config.toml
head_dim = 64
intermediate_size = 1216
rope_theta = 10000.0
attn_scale = 0.125
bias = "none"
init_std_up = 0.033
init_std_down = 0.00366
optimizer = "muon_variant"
beta1 = 0.95
decay_fraction = 0.693
decay_shape = "linear"
batch_tokens = 65536
Each number is 200 + 40 x the weight over its row's rms, rounded and kept within 0 to 999. Layers, rows and columns count from 0. The size before them is the row's rms in percent of the matrix's.

# layer 12 MLP up, 1216x448, rms 0.142, rows 464-505, columns 336-391
109,266,185,108,196,181,158,217,181,242,136,171,235,180,222,159,193,109,242,207,191,185,221,208,303,189,226,133,225,264,209,197,151,200,220,186,209,202,229,217,182,160,187,138,181,119,184,157,83,224,198,160,204,192,198,169,141
104,189,234,206,201,166,208,189,215,198,203,206,217,207,264,246,123,202,173,156,205,135,181,224,183,142,167,248,115,233,176,191,197,202,218,200,248,116,191,242,169,174,282,174,197,172,239,119,226,234,253,225,243,243,236,213,222
102,252,224,203,162,239,193,93,213,233,197,214,199,218,222,152,205,223,187,196,201,215,81,196,151,198,237,234,218,259,166,185,148,249,148,326,186,197,189,201,196,191,224,252,163,146,157,206,293,204,246,149,233,168,191,256,243
124,134,209,226,182,188,153,238,168,174,197,229,209,222,203,221,234,199,204,199,305,236,236,224,198,182,145,187,251,243,255,207,190,189,227,147,175,165,149,206,193,195,225,228,188,124,167,212,168,233,210,253,128,166,182,232,191
081,262,266,230,194,239,175,260,242,217,281,237,246,159,192,148,244,246,193,173,187,263,187,152,127,210,288,248,187,173,170,140,234,241,177,202,202,159,231,125,201,174,215,116,207,208,220,192,242,201,227,171,208,181,196,148,249
108,256,155,177,131,190,217,150,215,138,192,195,176,221,241,199,224,178,180,207,153,199,292,144,235,186,180,241,177,248,165,201,243,196,153,180,232,249,183,210,308,132,161,228,179,190,224,262,190,254,159,160,274,232,249,204,223
093,214,243,180,150,197,240,176,199,204,179,269,184,204,199,189,149,206,222,172,224,120,217,199,268,257,158,167,191,173,213,231,241,185,208,211,229,163,212,177,173,226,160,233,237,188,151,263,156,151,176,126,205,144,179,248,245
105,183,172,183,138,127,207,180,253,172,223,219,166,154,257,251,179,166,159,158,173,210,151,185,148,107,165,175,237,307,216,233,174,222,257,169,216,145,191,141,151,166,212,200,222,229,207,202,206,144,116,219,89,219,218,202,241
104,207,173,181,182,168,229,210,269,153,150,171,215,176,207,136,180,206,235,236,189,199,180,281,235,292,223,238,264,220,286,255,259,196,228,280,220,206,170,253,218,163,281,172,165,191,248,184,222,172,173,216,237,221,157,198,202
103,204,196,180,156,165,219,190,130,238,209,178,259,150,150,241,211,193,102,190,122,131,234,261,221,203,194,183,165,198,174,132,175,192,205,219,199,138,191,261,170,152,208,149,184,181,204,214,246,209,154,248,152,182,183,143,227
102,305,190,142,220,181,177,208,183,189,186,200,157,209,162,106,173,155,228,203,186,164,192,197,215,179,176,131,198,248,226,174,218,251,226,174,232,156,148,152,249,259,198,166,205,211,220,212,229,171,220,228,171,223,232,247,238
112,235,204,136,130,173,209,147,286,178,168,204,212,116,153,260,193,157,234,202,240,218,259,178,172,189,179,206,144,139,156,200,183,229,209,152,205,232,172,236,173,151,215,215,180,283,243,222,228,203,168,172,177,229,137,166,164
082,262,217,188,238,207,266,213,157,188,182,219,195,237,214,203,173,271,264,162,213,243,226,239,262,170,204,224,201,143,139,202,202,213,235,195,230,241,217,166,199,170,243,220,214,226,195,204,188,179,166,195,193,197,198,213,184
097,205,182,193,139,273,262,234,105,188,184,167,215,272,172,196,203,230,210,214,202,126,232,208,152,182,253,171,265,253,286,225,174,149,209,215,187,179,266,163,202,222,174,102,149,260,234,181,203,257,188,178,186,162,270,186,250
104,230,184,199,229,181,213,252,196,254,151,208,208,211,199,180,107,129,242,200,202,178,216,235,202,150,262,178,204,268,177,213,201,178,208,235,317,175,220,194,238,136,157,201,179,191,135,242,175,138,164,172,249,212,203,253,175
103,197,213,132,212,170,177,193,150,205,182,263,278,200,207,172,171,189,204,146,154,207,246,154,250,258,203,176,123,156,210,157,199,238,89,218,270,184,186,204,177,197,216,166,208,188,160,224,208,259,209,245,189,229,202,180,267
095,238,173,206,240,241,138,167,256,177,191,220,185,182,201,128,129,220,151,207,164,146,58,252,101,230,205,153,181,230,200,205,135,210,150,214,136,222,191,257,252,150,291,162,253,251,175,231,239,163,231,189,163,190,229,160,225
103,163,232,220,195,178,199,206,223,116,130,168,167,162,191,182,185,156,195,216,281,249,174,214,170,122,124,223,247,154,181,218,184,222,217,138,152,136,198,162,213,209,245,186,222,242,246,124,192,200,183,190,159,257,150,204,163
090,161,182,268,205,193,278,132,200,263,150,210,220,214,112,261,215,221,167,177,150,234,225,204,242,147,103,117,166,211,186,229,215,187,202,261,203,187,183,199,172,235,155,208,215,182,134,217,177,160,247,219,209,217,145,204,223
090,181,215,193,229,187,209,170,242,173,157,198,240,225,107,247,180,161,241,187,238,237,221,216,174,260,223,188,158,165,210,222,190,155,259,199,273,190,193,202,174,257,154,160,214,198,207,215,232,314,227,231,183,251,179,215,155
104,186,157,204,202,236,175,166,208,160,282,166,132,122,101,173,252,190,158,121,171,218,172,216,255,125,239,203,213,213,190,160,130,181,262,232,176,148,233,194,224,191,289,178,145,228,176,198,215,227,169,215,174,249,103,219,213
101,226,133,205,180,236,191,223,205,213,208,218,143,206,216,222,225,254,174,183,278,146,185,177,202,142,172,212,147,151,177,164,94,148,187,162,246,149,233,191,181,217,191,203,173,223,234,172,253,164,247,180,209,229,125,177,254
096,162,308,183,154,155,206,246,225,203,210,154,163,197,253,201,154,268,191,212,183,224,174,250,177,170,185,176,215,121,257,243,181,193,227,181,245,171,169,239,272,251,126,228,147,234,195,219,236,178,201,225,187,139,207,259,165
094,172,101,253,120,206,174,189,239,189,179,168,185,172,193,144,251,196,200,225,221,198,178,177,205,288,222,167,227,189,174,262,183,118,156,198,228,172,242,214,189,207,116,229,195,181,215,191,251,172,238,167,224,197,202,189,225
088,200,219,201,203,243,210,147,264,137,190,198,208,197,188,162,217,163,203,166,222,146,207,194,186,227,156,185,200,143,174,221,234,211,184,184,139,88,188,224,225,168,153,191,250,234,179,202,219,221,189,222,198,215,203,221,211
104,268,220,151,182,143,178,211,182,177,219,180,256,227,130,175,167,127,206,222,201,220,168,152,262,235,239,214,250,175,197,264,118,274,194,171,222,268,264,240,183,235,242,220,168,219,143,158,159,208,204,200,110,185,216,189,222
100,201,221,254,152,240,190,125,182,190,196,202,140,185,210,141,311,224,239,247,246,199,153,193,196,159,215,155,174,164,99,270,208,171,173,206,298,176,198,235,232,212,252,170,174,273,283,154,191,244,235,194,201,227,155,219,202
094,149,226,272,200,227,194,221,127,197,162,142,233,155,169,198,249,183,190,202,170,187,149,224,223,225,241,209,189,134,238,137,178,242,193,146,224,177,215,184,228,266,198,113,233,167,198,225,171,189,178,152,214,240,228,161,166
109,216,223,160,165,160,193,228,205,170,188,192,186,243,177,154,281,151,193,123,217,222,201,199,179,228,204,252,168,206,119,186,198,188,168,268,174,168,218,138,234,199,168,154,217,196,182,205,160,170,188,265,146,228,193,287,224
102,261,240,179,165,179,270,178,239,245,156,204,137,184,264,164,243,203,211,182,252,234,152,236,247,260,201,234,202,260,209,115,238,182,204,126,249,215,231,238,185,189,282,154,212,179,141,193,211,186,211,179,158,139,195,232,174
092,213,197,279,209,155,207,168,187,238,198,245,271,233,253,192,226,92,192,152,205,190,184,199,236,210,157,214,173,189,189,243,113,140,215,178,198,183,182,204,245,184,235,270,195,257,140,206,176,188,198,268,238,194,189,168,187
116,202,182,249,207,173,171,243,181,304,219,176,149,199,272,240,125,171,160,177,249,198,169,176,202,215,265,230,138,205,216,165,155,215,225,218,225,190,209,108,228,190,220,210,258,158,175,233,159,187,182,213,209,222,122,232,211
096,212,201,212,249,189,235,178,155,184,190,200,131,184,279,255,212,203,215,162,193,242,237,136,227,162,149,184,138,152,131,212,147,214,153,251,216,199,179,249,197,245,209,138,223,190,211,227,165,138,132,163,191,163,210,199,144
101,123,247,208,190,197,213,196,155,166,151,122,275,253,172,252,164,206,201,185,206,279,248,186,161,214,206,206,223,217,199,182,173,171,213,180,187,201,267,191,189,264,180,181,239,208,149,198,164,131,218,248,187,256,149,162,223
100,281,178,184,262,214,187,207,191,244,169,157,243,207,213,177,223,223,244,215,231,120,251,198,186,274,220,218,254,180,176,187,235,159,222,166,173,224,220,221,176,229,213,199,193,278,246,152,305,181,197,216,164,221,197,208,183
093,238,119,167,199,228,237,227,157,193,215,252,297,190,220,211,170,158,211,195,168,202,197,238,198,188,184,247,184,199,180,180,253,224,159,118,213,240,156,253,152,135,230,208,204,364,167,157,208,179,258,262,178,231,147,237,178
099,232,194,250,203,134,172,205,153,204,116,243,222,152,203,278,170,191,222,146,240,225,253,207,257,199,255,182,180,195,241,189,149,237,208,251,224,217,216,179,181,149,295,176,223,147,167,188,146,193,206,280,137,259,231,271,235
092,181,184,185,145,233,206,165,220,160,224,224,206,207,180,183,153,268,199,200,211,247,213,192,168,209,166,218,263,108,171,170,208,162,285,151,215,147,184,181,191,218,238,201,223,160,241,198,155,138,177,268,219,241,191,136,154
094,178,248,183,121,191,211,195,255,193,199,187,224,185,227,201,188,191,166,96,193,164,178,196,101,217,226,191,106,164,189,229,246,218,212,159,130,217,219,258,187,194,194,214,234,232,178,212,179,217,212,247,238,225,152,144,265
110,243,145,228,151,139,179,156,142,178,189,205,177,144,175,261,181,135,202,203,252,180,284,210,244,190,234,217,229,195,245,208,157,188,180,189,247,143,193,265,163,210,239,184,283,238,156,220,195,213,288,114,222,199,237,278,201
102,104,198,202,209,133,192,185,176,218,230,220,186,213,237,256,186,136,220,163,258,193,174,170,266,284,168,181,161,244,216,204,193,161,256,272,210,290,270,209,257,204,205,149,186,182,194,180,225,200,172,212,184,236,146,183,143
102,199,168,210,186,254,216,251,246,142,184,185,167,186,116,206,167,186,221,186,217,198,183,258,202,191,217,211,231,243,186,141,200,233,268,189,173,140,220,244,259,171,203,238,229,179,218,179,241,201,244,223,234,125,244,194,142
# layer 12 MLP down (transposed), 1216x448, rms 0.0498, rows 464-505, columns 336-391
110,225,179,178,244,231,187,110,192,222,155,188,140,256,229,161,258,197,155,164,164,203,206,229,172,245,230,139,216,162,165,201,192,240,246,246,219,207,153,143,218,209,245,224,255,259,147,228,194,223,193,198,300,207,227,199,149
111,163,222,296,219,297,193,252,226,239,172,221,218,224,202,177,213,304,235,183,215,98,132,186,183,165,208,204,153,200,215,224,187,209,239,237,187,126,140,244,203,191,204,156,213,223,167,246,222,199,230,243,284,140,184,194,147
101,134,215,177,210,213,167,213,190,204,156,157,120,226,221,274,237,234,229,224,200,165,193,266,185,200,192,169,220,180,159,221,252,221,209,146,167,205,96,227,160,253,178,257,200,185,134,225,225,207,191,169,189,194,276,223,199
120,238,197,170,123,252,203,149,143,207,200,241,214,259,215,177,178,228,190,148,149,85,267,209,189,185,243,200,171,164,250,174,192,179,158,246,171,209,289,118,177,270,157,195,175,205,213,234,170,191,203,182,293,168,233,126,185
088,188,146,150,220,138,135,187,465,239,134,102,102,198,180,220,182,157,157,218,194,178,150,217,234,134,200,251,219,129,194,250,193,229,198,217,207,232,249,221,203,219,193,258,187,168,266,234,201,135,168,269,134,187,232,229,162
105,170,279,176,206,246,234,207,254,215,241,146,128,281,214,200,240,250,216,225,199,234,177,219,217,221,182,254,240,213,207,266,190,257,142,184,166,274,154,183,254,177,142,205,258,283,174,280,198,248,197,157,198,183,192,175,200
102,221,227,278,164,268,174,189,138,202,148,217,216,165,263,155,169,233,240,213,222,185,229,126,251,195,221,233,262,282,199,157,229,245,209,225,187,147,247,187,251,222,244,120,239,222,211,220,164,100,205,223,104,206,170,173,196
108,245,175,160,240,270,235,212,105,248,200,216,202,206,135,199,216,243,180,228,257,220,152,200,191,166,238,147,186,198,179,185,192,208,217,170,190,219,177,232,132,231,175,171,218,195,196,132,232,179,218,237,150,189,203,196,198
106,158,273,250,309,225,179,157,107,181,229,265,172,214,193,177,223,112,163,183,110,182,242,281,184,205,215,130,173,187,215,219,165,235,176,242,198,183,198,264,210,228,258,235,208,174,223,218,273,225,182,198,160,176,141,223,176
107,238,250,264,173,156,208,260,200,248,161,179,254,207,188,168,152,255,248,253,238,143,245,196,225,159,246,202,238,246,166,257,159,198,151,144,125,201,287,185,248,182,210,273,256,184,167,249,206,216,261,219,219,212,189,186,225
104,170,187,207,231,245,303,200,163,247,142,237,184,202,208,198,211,126,152,212,158,194,124,168,167,188,224,179,244,174,283,202,207,143,271,157,146,175,235,217,223,181,163,173,275,225,231,147,187,211,134,215,165,174,184,182,144
109,205,210,150,140,164,264,127,270,120,198,195,195,215,216,159,194,188,244,206,154,135,242,245,236,223,213,230,216,222,265,197,198,227,178,146,195,241,156,213,142,228,174,212,207,226,115,217,115,260,166,182,195,189,200,144,235
071,209,241,220,196,257,184,233,200,203,177,138,144,196,230,222,187,250,165,193,203,204,164,194,261,204,222,138,184,246,204,175,218,195,151,254,157,172,154,180,162,240,199,194,196,224,200,254,194,137,241,201,227,238,177,283,237
093,216,210,243,202,282,217,196,193,186,235,213,196,299,229,164,72,215,236,188,237,223,260,119,228,243,202,204,159,194,198,140,212,151,217,294,171,198,117,261,183,254,166,181,208,230,269,141,144,176,201,251,183,187,148,171,209
103,168,167,208,160,152,140,164,219,200,267,267,235,190,148,154,239,134,223,218,219,242,271,202,230,263,190,215,218,157,168,183,240,244,192,153,185,225,231,232,177,161,225,244,219,212,180,211,190,213,188,303,207,208,173,241,178
105,200,260,275,196,198,125,242,211,197,208,236,169,281,173,124,276,178,192,206,177,81,247,224,119,151,205,204,162,164,174,213,196,223,205,177,166,260,120,243,230,155,197,226,152,206,149,264,291,291,120,149,163,147,188,174,206
103,236,186,206,187,195,186,260,166,125,244,208,254,247,255,175,168,247,207,196,251,231,178,226,167,204,116,157,178,218,218,245,173,194,148,318,158,248,219,202,193,242,176,195,155,276,176,131,177,230,247,146,204,156,182,180,210
102,230,271,191,243,208,218,184,151,192,228,219,174,203,159,230,157,193,214,204,207,162,173,144,287,248,267,202,184,113,239,206,189,180,200,208,245,197,195,197,208,234,205,213,187,166,203,180,279,156,242,247,197,255,203,105,207
088,167,198,218,213,234,200,256,124,210,191,260,202,198,211,150,216,186,216,207,215,317,175,260,181,114,283,219,265,182,232,204,238,244,268,198,177,185,174,209,221,185,205,189,125,170,162,166,133,157,208,208,216,224,155,224,199
092,183,142,210,250,215,192,214,241,240,224,162,177,191,154,230,179,220,163,239,222,115,155,180,299,180,233,216,222,184,228,227,253,231,229,210,176,258,119,185,226,148,152,222,279,222,194,140,135,252,245,198,190,185,209,182,214
102,180,209,136,233,170,184,263,226,197,206,216,171,257,164,187,197,286,238,247,227,218,162,236,308,214,214,171,192,223,267,160,234,149,212,224,236,271,202,164,204,175,233,183,188,214,180,125,220,201,178,244,201,211,187,185,254
108,179,225,176,221,178,149,124,170,197,178,168,150,245,190,177,192,155,259,169,189,181,153,160,157,228,216,177,238,153,194,297,238,248,204,171,190,228,234,165,225,192,228,224,166,195,192,196,144,271,178,203,191,267,270,206,193
087,183,190,197,183,144,186,83,132,218,273,131,291,179,274,177,126,181,198,155,220,200,211,193,146,180,163,245,217,249,162,159,223,269,276,254,182,125,286,135,213,123,166,149,181,182,182,238,203,272,141,247,206,249,252,191,176
098,176,194,217,189,185,199,187,199,253,248,157,155,219,231,210,222,252,156,264,166,130,208,207,224,222,193,191,187,234,222,142,167,221,149,235,169,222,147,185,298,175,163,242,180,222,207,240,186,213,200,226,165,136,181,183,229
085,135,140,248,207,196,242,224,46,169,199,223,272,239,223,183,231,180,166,215,203,176,192,246,197,175,245,221,197,216,115,156,210,231,195,140,217,186,170,238,240,171,159,133,123,161,196,191,198,162,180,179,215,130,221,171,238
102,195,223,176,236,100,195,199,54,246,180,172,275,159,152,295,216,124,189,196,204,238,221,234,183,212,250,152,193,150,211,271,240,169,167,133,258,206,230,216,236,248,230,204,297,206,146,149,215,192,271,167,201,232,176,212,269
100,185,288,188,206,130,228,230,197,237,162,204,259,178,196,181,64,182,208,255,189,262,195,213,212,127,202,180,248,197,200,145,161,174,220,168,266,189,226,204,185,222,229,159,161,287,201,185,214,233,172,227,217,189,220,159,266
096,226,196,152,205,264,119,182,195,223,204,242,174,210,170,206,202,167,134,155,213,231,259,219,247,175,135,184,211,241,163,218,131,227,132,216,265,195,225,203,210,184,163,193,250,237,136,156,245,263,261,177,176,170,155,206,176
107,140,203,196,207,178,181,194,288,292,223,157,191,169,245,171,145,110,305,214,232,169,258,184,164,152,248,229,225,245,185,194,265,211,193,179,166,108,219,172,258,283,174,179,237,161,244,213,197,177,128,196,212,261,188,221,167
104,213,222,137,142,313,226,238,163,160,220,259,143,187,164,169,286,216,246,151,239,150,247,171,219,214,235,266,169,178,200,216,104,164,196,175,118,184,226,181,222,166,211,186,237,281,159,189,222,153,164,209,196,233,206,188,247
093,162,159,192,193,189,173,237,192,198,224,205,233,195,221,207,182,216,156,268,171,192,190,196,182,216,135,239,194,194,178,115,259,272,140,185,185,177,186,197,163,162,198,98,224,154,205,210,286,208,195,143,133,162,174,185,200
110,200,163,193,200,220,182,222,215,289,203,184,150,233,217,232,317,272,230,207,227,254,128,224,221,210,209,163,184,179,194,215,201,164,192,213,224,179,250,224,168,239,244,227,210,149,191,167,179,228,243,317,283,189,138,246,212
099,152,183,220,212,228,181,213,280,201,212,217,209,158,155,215,170,156,166,234,159,183,246,195,162,183,169,179,187,160,192,111,155,224,226,128,240,192,189,186,225,130,148,130,188,220,230,238,144,260,193,127,239,167,193,227,212
101,258,128,251,225,227,174,176,223,200,146,176,251,219,221,201,202,236,186,181,205,177,174,176,224,186,196,245,236,175,224,235,160,146,181,190,164,191,128,186,201,194,228,113,149,247,186,183,191,247,122,211,201,237,117,109,153
101,189,238,199,170,219,230,195,190,148,172,264,175,157,186,165,219,152,175,186,167,198,139,244,194,243,139,171,227,162,219,140,161,215,183,195,182,201,212,227,239,256,185,189,262,248,194,253,231,102,180,150,181,200,189,210,208
099,196,258,239,178,168,145,189,231,171,250,199,181,115,190,151,226,240,215,214,221,313,207,100,194,185,220,167,168,181,198,188,169,193,215,248,162,113,265,92,209,128,132,157,241,159,192,205,203,237,151,205,162,205,148,187,214
099,187,222,259,237,199,327,195,212,272,114,229,189,246,245,195,197,242,116,237,212,145,163,185,203,180,199,221,190,194,175,166,212,246,168,198,176,232,223,161,195,186,143,221,194,241,172,177,182,146,208,167,205,225,140,251,133
092,243,161,219,187,208,213,251,275,202,258,234,237,164,195,152,111,188,180,201,203,168,203,264,148,157,154,217,159,297,231,225,218,181,187,261,136,246,163,266,234,152,243,188,204,223,164,246,145,153,211,218,156,193,161,149,204
104,198,137,181,141,177,191,209,215,266,270,202,151,204,229,207,200,236,180,191,136,222,168,185,214,211,238,273,284,301,238,225,231,209,213,157,246,161,230,168,221,239,177,156,212,116,173,201,159,209,242,185,205,142,224,160,319
106,173,159,154,174,118,257,163,180,283,217,203,279,234,229,202,178,202,207,240,120,179,197,124,195,268,182,161,252,258,202,177,217,325,201,165,219,222,194,238,249,195,194,193,166,235,169,246,195,148,196,240,160,194,166,143,203
102,164,246,212,203,165,117,264,232,219,204,208,242,172,215,226,220,194,301,165,239,168,240,162,232,171,205,195,171,254,191,211,170,194,152,290,216,143,171,266,198,167,225,100,168,176,219,181,186,169,252,178,212,197,264,248,207
102,133,219,163,160,208,196,208,176,256,259,244,279,215,275,172,227,177,216,272,248,168,197,194,211,173,214,105,322,184,240,175,228,237,263,156,223,237,201,204,227,171,241,181,196,172,243,176,167,186,170,127,253,239,163,235,225
# layer 12 MLP gate, 1216x448, rms 0.131, rows 465-505, columns 336-391
106,231,268,154,165,252,243,156,235,157,228,202,214,208,197,228,254,205,244,191,173,157,226,294,219,173,166,229,223,226,188,187,232,209,162,165,201,230,178,204,178,241,151,276,177,217,256,265,120,242,191,139,155,162,129,217,189
100,125,154,216,176,120,178,226,140,186,187,215,220,177,241,248,262,196,189,194,200,194,207,167,236,157,161,149,179,190,172,219,168,221,240,223,188,228,188,161,189,179,224,245,189,173,240,206,132,198,229,204,188,189,122,188,219
130,200,150,193,283,185,153,129,225,180,235,193,171,210,163,151,215,216,185,287,273,206,190,188,245,240,193,197,204,199,178,253,191,235,151,127,210,129,175,228,222,167,243,190,252,144,163,210,199,208,159,244,119,230,167,210,218
095,286,194,200,173,219,253,184,285,150,228,248,162,214,217,204,227,201,180,152,234,183,196,166,170,259,201,215,224,214,171,207,141,217,193,179,256,182,266,194,261,208,171,154,219,216,242,154,205,270,194,217,200,212,167,194,114
104,229,231,162,241,167,141,232,130,189,189,245,197,151,185,184,256,212,163,248,227,201,238,199,257,188,148,164,167,203,183,198,166,156,209,221,221,251,210,211,186,213,218,196,140,185,172,249,130,236,197,220,226,245,200,200,259
100,190,137,272,154,161,208,238,149,203,206,196,243,218,215,167,226,191,305,175,224,243,170,226,226,136,159,181,226,249,164,233,193,196,238,190,243,171,174,192,183,168,166,182,188,257,256,150,202,236,144,87,203,271,216,208,190
099,223,178,212,258,158,151,201,227,185,185,189,159,190,227,162,231,186,176,160,182,168,215,180,132,269,200,136,145,167,184,172,273,221,203,197,199,187,221,142,178,209,210,230,197,192,279,229,192,181,182,236,229,162,174,148,234
104,203,266,204,257,212,151,136,174,226,262,277,227,272,199,195,201,154,181,218,195,191,112,190,219,170,160,249,232,161,122,135,163,143,187,180,256,218,251,232,131,205,143,231,219,171,216,261,172,207,243,206,235,287,262,247,214
104,222,208,142,176,108,225,225,177,216,176,242,173,151,218,158,217,186,192,188,198,266,168,181,270,193,202,220,201,217,253,219,173,146,202,138,152,122,276,125,163,193,253,196,226,193,205,171,234,216,239,219,210,263,289,198,186
103,196,281,222,329,130,238,238,217,220,219,204,199,183,257,181,193,199,249,180,212,199,157,221,150,194,204,230,201,197,149,169,202,244,106,206,160,155,176,134,205,147,255,245,190,240,213,263,203,182,166,307,182,191,203,228,188
110,159,161,259,277,232,198,170,245,198,221,205,174,74,227,198,218,161,187,240,252,208,134,218,188,206,186,147,139,223,156,240,229,193,212,262,251,128,204,168,146,152,248,152,248,120,192,188,142,161,177,235,270,185,256,162,178
084,153,153,174,197,176,183,158,269,242,233,187,124,227,190,222,262,172,191,205,161,188,226,247,278,222,149,255,223,192,190,205,198,234,252,221,154,247,171,200,251,230,184,173,218,147,166,220,205,216,238,247,188,168,197,240,188
100,152,199,201,169,223,187,165,115,162,197,202,215,132,204,119,191,181,217,282,172,174,229,223,119,154,181,187,220,141,251,226,246,234,210,205,254,206,222,233,227,211,241,149,214,188,171,175,269,344,165,186,296,224,193,180,187
106,177,263,191,264,215,254,192,156,188,165,198,249,227,271,152,147,180,220,246,228,159,255,202,231,264,294,246,187,183,179,243,175,223,232,213,192,221,201,176,213,264,219,213,196,185,196,201,193,217,165,228,226,187,166,221,180
102,226,182,170,247,202,218,273,234,282,220,223,257,177,235,205,216,238,138,194,203,171,252,188,225,184,217,166,171,116,138,153,178,140,202,179,228,259,102,207,211,148,277,215,214,185,224,186,222,262,262,146,227,229,212,167,197
101,203,196,149,331,218,209,237,280,224,172,161,166,154,189,216,157,166,140,230,235,181,144,198,173,194,198,195,212,108,221,241,191,184,136,207,162,201,215,218,192,153,228,140,159,134,201,125,193,63,168,259,190,161,232,199,226
100,231,188,225,158,89,179,191,190,204,191,288,258,232,206,194,176,215,166,209,205,221,162,169,253,214,222,207,187,190,268,147,170,229,198,217,194,218,295,190,242,225,167,159,149,234,146,198,201,206,197,197,188,128,250,161,217
091,296,214,195,224,202,180,171,202,208,191,245,191,232,190,219,212,193,235,251,235,280,212,277,160,142,215,247,202,184,247,187,143,195,196,217,253,276,181,245,235,252,139,235,202,165,104,278,190,193,157,195,216,222,168,196,162
095,129,207,212,255,205,222,264,224,215,179,187,151,157,198,248,199,122,258,208,188,226,170,263,185,269,140,203,220,163,240,243,213,205,160,120,188,224,161,205,205,218,201,153,222,157,176,161,201,226,221,203,253,221,280,168,223
101,125,225,241,215,150,153,225,203,172,235,198,196,190,187,210,186,73,234,233,177,163,200,161,170,227,227,270,175,155,153,239,263,152,192,164,176,284,148,202,188,143,168,168,167,165,173,231,244,179,217,282,205,195,210,166,214
108,191,168,243,215,197,189,272,248,181,197,243,242,109,203,170,195,290,163,227,258,194,219,268,206,232,193,241,182,237,208,146,195,127,193,198,209,184,227,174,211,203,69,208,228,158,259,189,223,162,229,237,189,144,144,257,235
095,53,172,259,120,168,221,220,105,201,218,152,202,195,141,176,110,208,204,225,158,243,230,201,215,261,148,152,210,123,170,249,173,169,193,145,150,245,187,206,193,244,236,208,170,206,243,147,207,155,259,277,146,112,200,234,180
094,184,226,156,218,195,222,167,252,175,191,198,268,192,229,192,229,298,168,292,182,277,235,190,263,210,162,203,260,234,163,251,170,183,99,227,183,209,206,118,197,208,117,165,134,173,181,150,177,240,173,248,128,185,222,152,259
087,173,215,235,233,180,172,229,94,227,193,134,124,229,230,185,247,124,221,164,262,182,255,224,248,218,229,289,225,219,253,239,200,165,182,182,197,196,131,244,182,205,150,254,139,191,241,155,170,208,184,228,276,214,194,209,166
102,220,223,138,194,224,206,278,119,241,205,177,170,241,169,193,271,184,198,180,193,212,289,168,195,178,206,176,191,260,229,163,151,131,141,199,156,197,238,116,221,151,208,212,222,114,156,179,169,235,192,210,240,234,230,219,238
100,205,161,185,167,198,205,260,162,200,162,223,228,159,220,143,275,203,191,207,200,169,200,195,169,187,171,190,63,130,245,207,271,160,113,206,206,193,152,238,174,206,203,221,252,223,271,200,258,245,150,233,220,175,151,218,238
095,149,224,208,154,149,159,209,353,274,201,228,206,202,221,183,162,197,285,183,128,210,241,205,146,240,203,178,252,253,157,200,269,215,177,203,156,195,177,200,120,187,212,262,204,207,225,147,151,211,163,266,263,122,144,186,248
107,190,191,282,208,161,282,203,173,269,213,199,183,197,198,220,169,196,199,159,220,199,199,183,149,269,289,184,140,217,201,166,210,211,147,177,116,235,118,180,226,313,205,179,206,163,249,160,164,189,189,241,232,222,149,195,265
099,138,170,273,155,205,194,205,230,209,202,129,213,195,203,155,184,167,216,232,188,226,174,229,214,198,181,199,217,178,179,215,184,228,192,212,170,167,201,174,269,195,142,155,236,194,179,244,222,251,231,190,246,171,210,160,164
092,189,201,184,214,202,172,191,218,208,209,171,189,253,188,140,205,169,149,230,152,168,179,190,232,224,219,217,187,236,208,161,268,183,138,145,197,240,246,207,158,154,165,171,245,189,241,201,185,205,236,166,214,134,198,230,245
110,142,219,203,196,155,255,150,145,212,152,221,140,141,231,240,166,250,189,247,244,141,169,226,251,200,263,220,260,197,189,260,180,173,254,201,169,231,193,186,150,195,193,225,277,179,193,229,209,174,229,260,154,138,203,209,191
100,183,172,212,221,232,213,230,146,230,137,221,255,146,226,242,174,266,194,179,229,195,191,200,215,196,220,209,184,238,228,220,211,154,215,167,173,168,175,151,262,182,193,218,144,151,169,163,253,240,131,215,194,237,84,183,86
107,240,267,159,192,113,249,171,138,267,196,169,180,203,162,241,271,233,127,212,181,185,246,286,231,178,205,283,210,186,218,160,184,195,209,164,222,265,216,247,218,226,169,156,195,217,230,226,165,217,227,183,240,185,126,210,237
100,149,228,182,163,252,180,196,168,184,253,226,146,196,247,224,223,157,165,165,181,178,214,232,241,226,237,165,149,169,263,160,264,197,265,201,280,204,177,177,97,146,231,140,233,228,194,189,111,320,245,191,247,137,177,235,176
091,161,166,149,227,190,267,249,231,202,124,171,202,325,159,266,166,157,157,179,162,178,184,256,207,235,213,247,220,237,288,217,266,190,210,113,199,256,144,239,194,205,271,206,182,219,207,228,122,174,260,182,216,205,235,148,179
096,172,158,189,228,236,153,207,195,209,181,166,160,189,222,158,208,201,157,181,233,101,175,142,164,225,238,195,219,224,201,134,180,269,198,230,173,183,154,197,231,155,203,141,141,279,265,195,134,179,242,200,228,217,204,184,228
096,157,155,254,135,198,190,215,212,214,247,266,193,252,166,234,188,230,245,226,201,193,226,191,137,223,231,257,224,123,198,201,164,173,170,155,146,119,203,237,216,179,170,218,141,130,206,199,251,219,179,246,199,197,203,197,148
097,178,162,201,284,228,194,230,208,231,238,249,202,231,158,216,193,231,226,283,183,224,250,200,262,199,228,170,294,203,191,217,151,136,177,186,228,170,218,237,213,265,173,288,198,152,240,181,184,208,209,118,144,126,210,203,164
107,179,176,168,196,159,252,189,172,208,230,184,170,159,225,184,237,233,186,278,209,262,241,121,214,142,248,233,194,294,200,244,180,225,172,154,177,257,221,181,240,232,246,218,201,172,272,257,202,243,167,226,154,259,273,229,216
103,194,145,196,189,131,149,242,170,172,232,257,273,205,213,185,223,165,198,188,180,140,188,275,229,190,196,210,232,239,209,184,167,220,169,225,179,252,153,209,221,339,242,203,102,195,202,204,123,188,180,188,138,257,163,228,215
101,184,204,235,185,103,217,204,200,156,154,215,198,286,246,199,230,178,240,214,187,193,198,169,137,222,174,274,212,208,186,197,218,296,259,164,99,185,140,208,244,126,254,175,206,223,176,233,140,206,145,221,213,205,85,176,199